python train.py --num_key_value_heads=2 --intermediate_size=512 --norm="layernorm" --norm_place="pre" --rope_theta=10000.0 --attn_scale=0.125 --init="uniform" --init_std_o=0.00652 --init_std_down=0.00652 --weight_decay=0.012 --lr_head=0.00735 --max_grad_norm=1.0 --max_seq_len=128 --doc_mask=true --train_tokens=96140000
Each number is 128 + 32 x the weight over its row's rms, rounded and kept within 0 to 255. Layers, rows and columns count from 0. Numbers have three digits each. The size before them is the row's rms in percent of the matrix's.

# v: layer 2 attention value, 128x128, rms 0.273, rows 77-101, columns 0-127
# o: layer 2 attention output (transposed), 128x128, rms 0.248, rows 77-100, columns 0-127
v77 105:130172043134055101093074139091162146148097123100134215134138116125129110130113169119117146139146116135098117177094142103173103129119157098112130088129129105143119114181111150128094151174072158136096094108053180143112186048132150160144103141178214121109142078150135093128107121158114163182107104121097169160186112133188111159102119146119122084092137143152118176159121174125103094115101
o77 107:115114219143142176108152158131166106096123087093177184144136150174101128114077117147135140064119076091141108096135156172112094164148138131162199123065124110121113096063164129177146155141070125158148172119157140124131078172119157170119166154151152136135176165118110116096153152112142121104157149147151065119161132105217132136162125164122152142088148095122132200136134088132041118135131
v78 089:169128136111159162168120139129132133131087122112114113094141101132152158146138114136086127088146095124188191101195122107169048131140081159063087144143164058086129130145136177082038173136108119096154162073154178116139129102077118174166153128190151092080116133073133177163153112119123165094140100089142143184152175118118123120140137100180118139135095137119074140087137116153143132087084
o78 091:122028169168121126075144129119115106101171139106107084160087115124112162120125150172057087163108121091137145115085115128155150131137127167149168142142179179189139162171143191125158202091100190096132201092157149105061143152161108125073066099116129123149091108121141120093076090120155168106137112139138125097117161104109135151180184121123136142137118130163191108132156115104100166145112
v79 102:135110108099178113145101101094106140059101149144133135188095117130111165078231138147148150171157138136108136110125070104128130148130112172148148152140131181144155126162095157152086111088122152197124100124102188085033191125120098129100101149146131114170138113124138150130146130108115103091152122128134162074167099107172093181169109156127102090120133088117042100137186107129069130161165
o79 105:162132136113148126124110084111166056147227092132101102112140125078123107136139140176146172123192154121105131153167162157141055143130118123158160114130133125150118119105179082117150092093103102087108148119105155205098160057133152112108095058185118153155134092090130174180181138150154152168159124115080096137105141126174069056135124151143168105136132118127096183106090138155111091122095
v80 088:110135091136150150124056092132101072140159065111125149099139139147126166225144151100170167137166149144156123126150126154104073156140140127132120134119093093129092087117111173123185133200104190121125094123109062157164151142111161104058120115118144133085168141121143115137168121111171155112099167114101181139120114141151166165117120134163117119181074111026111152143127200111078115158171
o80 084:193134173136105189120166092131132148159141158108106186165148130144085127128115137075146178141119172130159118162085129117141120174164142175122134137105128161127107122116128094071154139106161078159156094139194162135200104150076130077119100106164141111169152207107100071140110113084140119095142187124148096114161113162160143086137126154085085208118103185154139213167121129115123093137133
v81 104:127111139114148141094128201133095242155127107126122134071105132125118101064135130127094104104150150170155155184104161107137174137147106140218104100105164051143068159097121190133177128156114140171110138109176081138124109165126130130118103135075094114113143131073127103121106142163094146189106113154128131097126150066087149136114163131114194115102093138159203130135114099146086136111088
o81 109:094149087178180107162087101178152132169112147188114113187087133148132199146065074114040104084166165079130099120160126138142128133120172101116123148158099077087163103108089141113123137087133111113106127181107142127152149124121108150088100174169147153098131122160132138136147119169122148072153133159138185092205100197122157142121177133136135145122108134168204108123121193105128103094136
v82 100:123102123151115141096173069147149118133103170162136088140118148144145072108091168127045102106176117187076163137154147170101135116143164115140073158136079140103090080147114070144072139114123162094189148160119162135103097130121132113099102159130167149131126170084153127147134178156164106137122110117056136122130111073164094148097137132073160213119153147179109134110102160093102194110198
o82 104:049173152168093105177090151147184138107119118110092124084114135099129117130119177155148142180106111126153129125087125055195096131126144120084105072174105127161138154117169211137097141122125095206161080140143121187123148144148145085130121169141135115112060093145150072040185094087141140113105168122116099139111139126119115116118095127165114118152139107148069115084117167171103153152155
v83 106:101155141134129113130135143153150175082171142131137137157154136098166111142111196077139146157099129071147112064151124097095126146181119141131155114153120114128047120076146138142132153151084141105121161138061130111161095131131128191108094198117099172142108136155117122135126139165188137172178113112107173107171161119099115193071203118092167161080120114082041132167118142175112097146180
o83 106:183083126168083087142119107118175132169139073117132119152078130115124142166125145081154119153138121133164134191129111114172095131117158105088142217115126094114097054117167133101104124121069160131098137153173165139139110130072095059137113110165153076097166173087155112190102193127159046067125183171124138118087093107138128126141095184162079115136140106146120154133136147145132152122156
v84 101:155125126154123160125140145135135143162103072113148075151100145179158191169131135139143072111086136203105133119165124173141097116171081099125110145117071091135165139144142164080128114121190165131139117136158101155105103171144066114094139043135083141163169132146104160151159122111133095101141131135160168058172156118097113071165120229148085135170137115146180118139156107152146200151134
o84 094:141087091118091118189141122154063127108127163130148090169140158075094131122066148130131154127173167156075105175092134177143102124145160153102125126138127151146087139152114121106087138088122134144055081053100127107145147132110123167130103153087108175171098108117126130132196120143173189171115121109091109169121164185032101192106152071159097143104163116080101126097163151103128148109097
v85 095:129110118148130160115163190164109103167123132157139110105133098117122119160107114152123067162137082181117138122152164153147146111116137113084119147120089174104141128143076145147074139069170160129172148067125128095131086136103128182085100101168092108107134136112202220160079166161093179170117123148137130141070132129105109188168148075082096118178127098135199188078135097135147100157163
o85 100:078078151123110115124119084146096127114148165150128121128132154078118205110112143159106101132143140094118101132106133118160150065086134129032155085120142220133088122158147128088121121085127170155121089109127056111147104069166152129112157118122094087133149128107113163049135139098071129065090082048188111151157167120120127121118104169118149128097146129118148115100132096069104158122068
v86 089:164131130149131130106160131127101120084122142121098162154096148148107094143105108131112149133172133164151150098107154079135102122137093097055090197171149105176121114153188097093112090087121123093101116140070106123136113136146055164099140138185169139060103132128165141156132155155182164134117162139130066091067104110131060123101170124193110109164150084180134111180119232121087133131115
o86 092:182176092125057126114106120109084138110088128173114128104140116062159124108131169070149184147109090118110153142104130129173110135133178112117102132131118152133101103149139121150083182134092139161090135108063120127125141182184116067162153117145166109142156088131143108078156064114126233044083085165121104088152154166197189102129134127136110157120081150129115168150137109114103120108128
v87 109:150151126116101135126156075133163082134168133183094163054133124164123129146078135119144111086140182079088105108105119138141165123151194138124087183092100157111131071107095181137149126148100149156089060114119113196129147203136147096139104111105119107192090103099141096095143160088107118154169123131179140181110163173136108118131099091131093138099087180045104150189148117122178135148134
o87 108:090080144131095187119127146091106113158105146058115154115142136156114176173150126046084118176153115145177120130133118118079101115122098106107170060126067090124086146099115146102124138141153066166107105203121160168154085161129148156079088077132131164148137204171142095189064182111105119176072126114123168169084132118123150129149119128092115094110078104110114119161130119145121142150105
v88 103:138130147117077152132154193145122169119138171086137088074152105152087126135140127119101147105051173088131132128110091142123134118167088139142062111199149159227133120087108121110195108145177095131140101140152101098177181134102114116046114114148104128175110129128109141126121131113140125128086138144157108120121186127153135179110183141085151152088147085106111142079053107165058086147140
o88 110:140147125139176091159107166094129125124109124190102196129146131164148167093088132117113072117092096163122161155097067132113110105102219194077129152156130156087158124096136088093139151084136183115115112151156118151098199119088123162110134103077145133081132127131144143211128173131093103126138088088141110155141143177144106130128110141182141126142091215180109159102189090134140086142123
v89 121:138138155087118149086147140097097168147130104155152094170063104117121061141071060152118126154098122126167150136132121135069170072130105122050119092143182124115122159166176100173150138146137100105156119100132135123090095111139105165098146126161107137084104114129126125103098146217094172119121135173158095104132099171100172114073153116170098151076191113161138130090059123086169193135097
o89 115:080133084170115145106095152101109113159080103168100161093163091123116070111132124119119152101150080136119102140218138083124151093075206207180072141122161157129095141168094138088111136138078141073110178096128128061129151102183107148146167127123120072124142108113141133070121125091114130093105118189105124134125171177087156145153139158165121128157144082155148100097123127071138113085170
v90 087:148081105116138097137163140158110069214133157135116125108084083194187117072151153105112105119144130117079103132144109163100136146134167168112097161146139085109120105163141136161156166058148177145160085104143158076101141108156147079108121085174174111138089104179129125124097165050141096118131080124146137078168133072091083179126110176159123147156103107084111106160130057158130133133165
o90 089:065074143125118114124120150102114143089127114139107115151134104099143100143132160122133146145151203114117144140117110109125059154093184151118175115104161181130185116104163151145102112060127060110100059113122063171145113195161104134081073126128113140066111145122120167169124126078215150194096156130126136168123142134133127129171068166103156118084127152154115137154074164110073098126088
v91 098:090129159164086101097123103120198161069143138168063141096129173122139151142193182135160091154137119077117067125107128103113098153120185113152168136136092196188118104122071145117132173088159140090187139111083138105120113094165115170108102067112136117121111153142131079114095131133124145145149133144132129166106122114106159176188091144068113082111070106082184135172107187141114158167118
o91 102:142176193143106174132163111092158154155128100091145121176102150144081173129095081105220146126121135155170165070122103099092156160131098111144130186157132140089104112041176135119106130121135138180094140144147139180164096073115122133160148120185136099149121093094117158158181167141102130164109123126195208124113170114152125135094082125176138146109090155156134175114097075089119161144127
v92 096:123148208105167105085143110111102158140140135146108137122093114152110122114148106120172186118126160110043146104150110072164118121088187113112098114151126148181122142157089131175105080161090127106151162129130164060120137150100146126132100137127167140089172130139136141189115121089168141126123214070101120164165104107123111121174160126188042177143089158152094077106146138123064138088179
o92 098:127138112121117111102098114068178157084145101135134149137149103081091080106172134087135085128127165130160136116157089121100104157105128109137135122076114120100188124089183143144108079125136144148124174098114107105116156125106159125121088099090119176142104094159155064126110091078078176073156098187126032165122094132117090065150095088050110145155147085146146166097150126132098199184110
v93 099:165136118183110132138136033145116113106082078148127080137088160187098090151166122108165070096141144138133104080131128109138111125190135100109090127156108078115160152125169161112157069119078093124158157085167113138123120127113127146101133096116179207126142087093163152132152139151117146135103152139146189105183211117104115134091096164087136089183164156080134114159102089185162154101150
o93 099:091071128130133098119133120166098175123123110068096133153109100099140179123136172105127194161133122066054099109113097173137120149097182119117137130108131180107105104171122092124133138156122081152117080133123167122141116125102071125166149153059139195093083075138111078155172127198137189137128096160118107145064138102071138127188131106163115104152111111086151159072138129150075075157131
v94 103:123147140113104112081194145109131099142080133184084089078149128087126138093159176152145106086155129158132090044171107181094131186072078114085134190138135130188109105131117132145054131118137106055144106159136146102085090123134106100164192144125155128099144120105173107162113128099180064124128141144148099061139119173173155136130124056138157168112179114145125100119138134096146138150136
o94 108:096154096122135131145151166111138130125142068114118115137120098110172130189137148122165121148104128186126155128084156107153156106135120146125115106181142086150124094180204110181127137139102131114080110082121145143100138104217164109110063111090127062214084138162104052117123206168075141156126149154183124113145118179136118086084147160107165184103140134156122081124086121115112114167165
v95 100:126119155134153145137084174132151112118111127088084091213163124124068111137123157112146123132103124095126116090097210059169111188094142121171110127137107137180113155105098148149176158134129136071161154163120147171096056127145137138146110098121101099127145090169164198107141098162105112188138130089210125168131110154087109170077087096097146157093137174070115105137155161173096108111138
o95 106:142070131079124094100136147090197181162129132142170141115088085126118185181149152170149093163134117122169092079147141107116141136112142092088136183139159162083114071105049089090121128137156167139119154115125161181060126114045151117126137155093078138161187159137115124136073162080162126119119159137157161102167145144134149081120146110143103100075119140133196170114118085141150173114154
v96 097:124146083097131171169120107072183141166117093160157155119136069137110153147121096154046133131162154104138167143107095140082133121108079108080128118115091090161128118217129192124150064192083102182118130122128173124160157134165110172129152086123153121082125120166134127091122153111102165150101086127130139116147127158198185118150131063188127112139153163117134102100120141127118158084044
o96 097:154095152144182135154157110094081114096098103086148120142227129164167126103090156099099153087185099100110141085095148135095097086164162131193107133100146110104085185143062121096091125099090119106135106139154146099106141152125096163114153091117149110177142107122109085149109099160087175103160129134082158092204141065149135109171152125103093111118175092154184153119135121062078136160148
v97 102:092186174141107152165113146100118108100112128086099178197143095131152099113133109137151121125139170135137117138150101174165133175085148115211137087092079171133153124097115128150144077195124159136062127157135081096103176148114078151168179149171122112171153134125151072093181117106148137158107158141173092077132118139218080139112089115112133071145155110099105120181195131149133125120147
o97 098:212133091067130126096134148144094138092121110145102185043169152148128174153191168166122097126191078134121078162075163156112094169118146117148088128103117108140170126107122098122100091162112115138069146176138165161166069110123160133101110157160155120153194149112060116199107110154142134149150130146150125109150145120125161084073096067123157179096166101164103128147149137135164132122111
v98 110:079107145103117147152070105090135139113157134130097117118094111154120160195165048124105125113149122177123114159201058125136089137120122092136084106142121145049166183161089160128118085231130171119116063172110129143150149149161144154119178114075145143143160125118151118132162135152110153132117156080156172074175080152154161076157125127150106088119166101166135146108142132181108175119135
o98 116:213110102136169154103126081150156142099092099046140169079125125115114090098088106156124167079143116127095131115102165120124096147144147172149144077075122142118092162153139139081125105095098105124129180130159118057132139098124144130167155109182067111179122115148091085125118134142138151147150091155070066114180126111146122151059162109098140154105157098129136124130147183177189058184102
v99 096:093067168129112095107092156155124163170171162157173165104122143167165151115116122140067173098125133103155119130123085020140136075144091159118124136169160185167153138092125110135092100132132057146117154134185132122103086094154088138134119108137136123131097120134110117117112147147160092147168112113135123131141106088101132180149141145142089135134108114074114117104102132208123151011040
o99 099:163128146117135096146167128119165138173120065194107096157166105135104137090081162102120106125130068159135103135161178123156141144115105166115154153123113112070137143065147088162117113123169170128113179122081097094092168169132113117114116090118137137118091053154124186119126102162090124067086095184100207175177139090091132138156112177114110077123125142166152115122109217150117095180124
v100 090:107074131132105128080092100147152113170133166112135147162120083138163121135094100081113135074151117187111111094135163187101087125118116126101084195169144099083138137128066123102121150095142110131160135139185122195162106123119140147118089137161107194081127114187153066171089143178191100163143118073116123120085107126104088167129220134146090125179112120115114133083177088116099109162105
o100 093:125153165122073099111110035078127153104109096130167105113104130094115085110153117137094132097085144126128116157104154057150141110112146129122128074140039106114084105157105149153185114065129100105098132125119066119173135170180140073142166080052112150122163190115164115109167108058107094115075153101121104123149154099096117124123114165133106124052115134090115085131115112136130184159153
v101 098:149105110152102088176164184163145129073144095125176127217122108172164105115113087091169149102155109158125100185083114140146171122102145139125161146145178138153132064144179178113140119131141111132098143090104060125075101079061161114150073119112142098137131108094137091139115064167132126104116120171128100074131066151125118134144087169101162110117108134158112151186172126106124060085169